config.yaml
num_attention_heads: 2
hidden_act: "swiglu"
rope_theta: 23500.0
qk_norm: false
init_std_o: 0.0
init_std_down: 0.0
lr_head: 0.00649
final_lr_fraction: 0.0
Each number is 128 + 32 x the weight over its row's rms, rounded and kept within 0 to 255. Layers, rows and columns count from 0. Numbers have three digits each. The size before them is the row's rms in percent of the matrix's.

# layer 4 MLP up, 704x256, rms 0.0724, rows 695-703, columns 128-191
099:095186078140084101118122103132126117146076153161096081026109185117169223124146125136128129140080159153194144104104130136110132045151088082073064099121192094120141122165095120144129137111156109
097:112151161108158161136065121142123132118156111150165121164075113151137085105155144119125110143172117088135073092097107111184083085158089163172129128101080119177120191106143144077134115156100150
096:138104134153097117135099143158131109240098067158093142087183156159136091074107108082099079158158131133179157117106179129147191141082115165149067139093090110204080108139156096134170109104093117
095:163104138107149153102178165169107099166178169103137115123101130172106128118163138117091073103068113131172144165080100166113104073114083098183088133102103126112105143143143065193096104124125071
104:138128122134120116044122170123156094121113080191141103104093163123140119135154119189164170078087143163112189108131094153093123164131092104157120109072129172109217095107070099201140110061101153
097:077106092134117121145102150095104087134123142133154094157130151185142161125112131123124098139112089131075064100131098133146127134143143095113128167117120145197136081090133139094099127105114160
097:160145046087163099062223137164035169122170132155130125142158081092170121108144075156117152081072137129129121139070166024136117168132159112192150095104137087119222096135126152149088204087127108
101:155090158055110149102135151137146140132166187107145130172191120159154121148113134105171118114120083132160114122128185085133151160098108155080169143145101050123154145166142125112118148124117094
100:110160123201099119142176153138073123111121091088138153114096093132182093108132112147143090128158166105143124172164147119114127164194149135133102168093093115135130203110155159126129128082095172
# layer 4 MLP down (transposed), 704x256, rms 0.1, rows 695-703, columns 128-191
098:174085155162115098171098105149157129170102147113127168178131123109120162115130100117185106128045135117170146141129158128105141109092179141143091110132103128152174146086158094127100155085120117
098:113099139153125139145120154060143154113140125076163125134159152162149178150117151038069067124147143091106136146153157128080069080109104058079150159129106065082197107152142158132124103168171136
096:090155153091142116088110139183103128076129155155143080159066134108092140151157138132105095107152107124157089062160140137127126127201108090139149135049149101122180164140116093122174137147146142
098:167173147107156141070135148126083084108075098145115143164147129095166126161097147140177156132123095100125152088126069056099118139128108160127227113136170142128104143147137064056144149167113166
105:134110144162164122105099106133084142130165118106146102137129128149166116106179152121120141146107099103136141120084129236092092145134131104158133136083142122157143085068057100126152138135122074
099:129088113173108066088122122138132079171089198137095134069106143144099121112123068156178147076125103128119139137131151176100118095139096144111138112118142133161106147201134096157097142083141100
092:077099070122116209123164194108102092146123114135083148156131164116090155089149170112099133118158158121132095092129078144069136097193134096052124116174066115143141141108177154095080093174131114
102:143108108180133128162158138186144209109018161092146122178097170156117127127180119092087076082126122168093111150098114152126137160114089118086134147130117100170088099123064203092122121099100146
101:128128147164098174187152185103182079142162130148123137096091107094151114128141117091097167112144147118090134154112180148138083178130190167085070104196135133092142165101112118130106097153139005
# layer 4 MLP gate, 704x256, rms 0.0749, rows 696-703, columns 128-191
097:132120128080138129129084140157100155114126159153058145142200131120051081114128119138089157156107111141189108109150096104113129109122151116082140182162127139075155151092127155196103133143118117
096:085135083101087118139085093059155150077138160159149139128142076085048084111093093169129111125118119149118115116155078082105086107181089120118117176185121156098104082136141116111165116104195138
100:110134098074140109062063100125167184223113122167134179113094179089130080110189134132188115082084092094096098091163154185147123134136100153129150097138091083114106104118139163118154151100026135
105:102105164092096130205100084133123132124166122127115141097152095182099083115112138130145128124118109159145154130124028094132147173165128185074150156107088149115119130095096144120114115092191130
104:148086144121151141173156121164123188172164058097175125112124189113101190103144155179168191148163182116163131131069078098134089176044157160091097121106127146112125122160162126105086136164149077
097:130182169077061152172117163105115113115109118151118146149127180164143131167142109070120053075112196133084101129098149139118130141135095135133130119157145115182166155038109141128088105148116112
096:134200199113000098140142093174073216142125150116139180129133077145107111128124089142099137107090124084055082147114094159114180173145074151123134180135123118171176106131132154140153138121151121
100:143137154133125056125121169121117183094133135123197110163147161137140093128135098137087166069117249145132123130101143130106112134140127170162151091106146104146146132125096171177194095120173120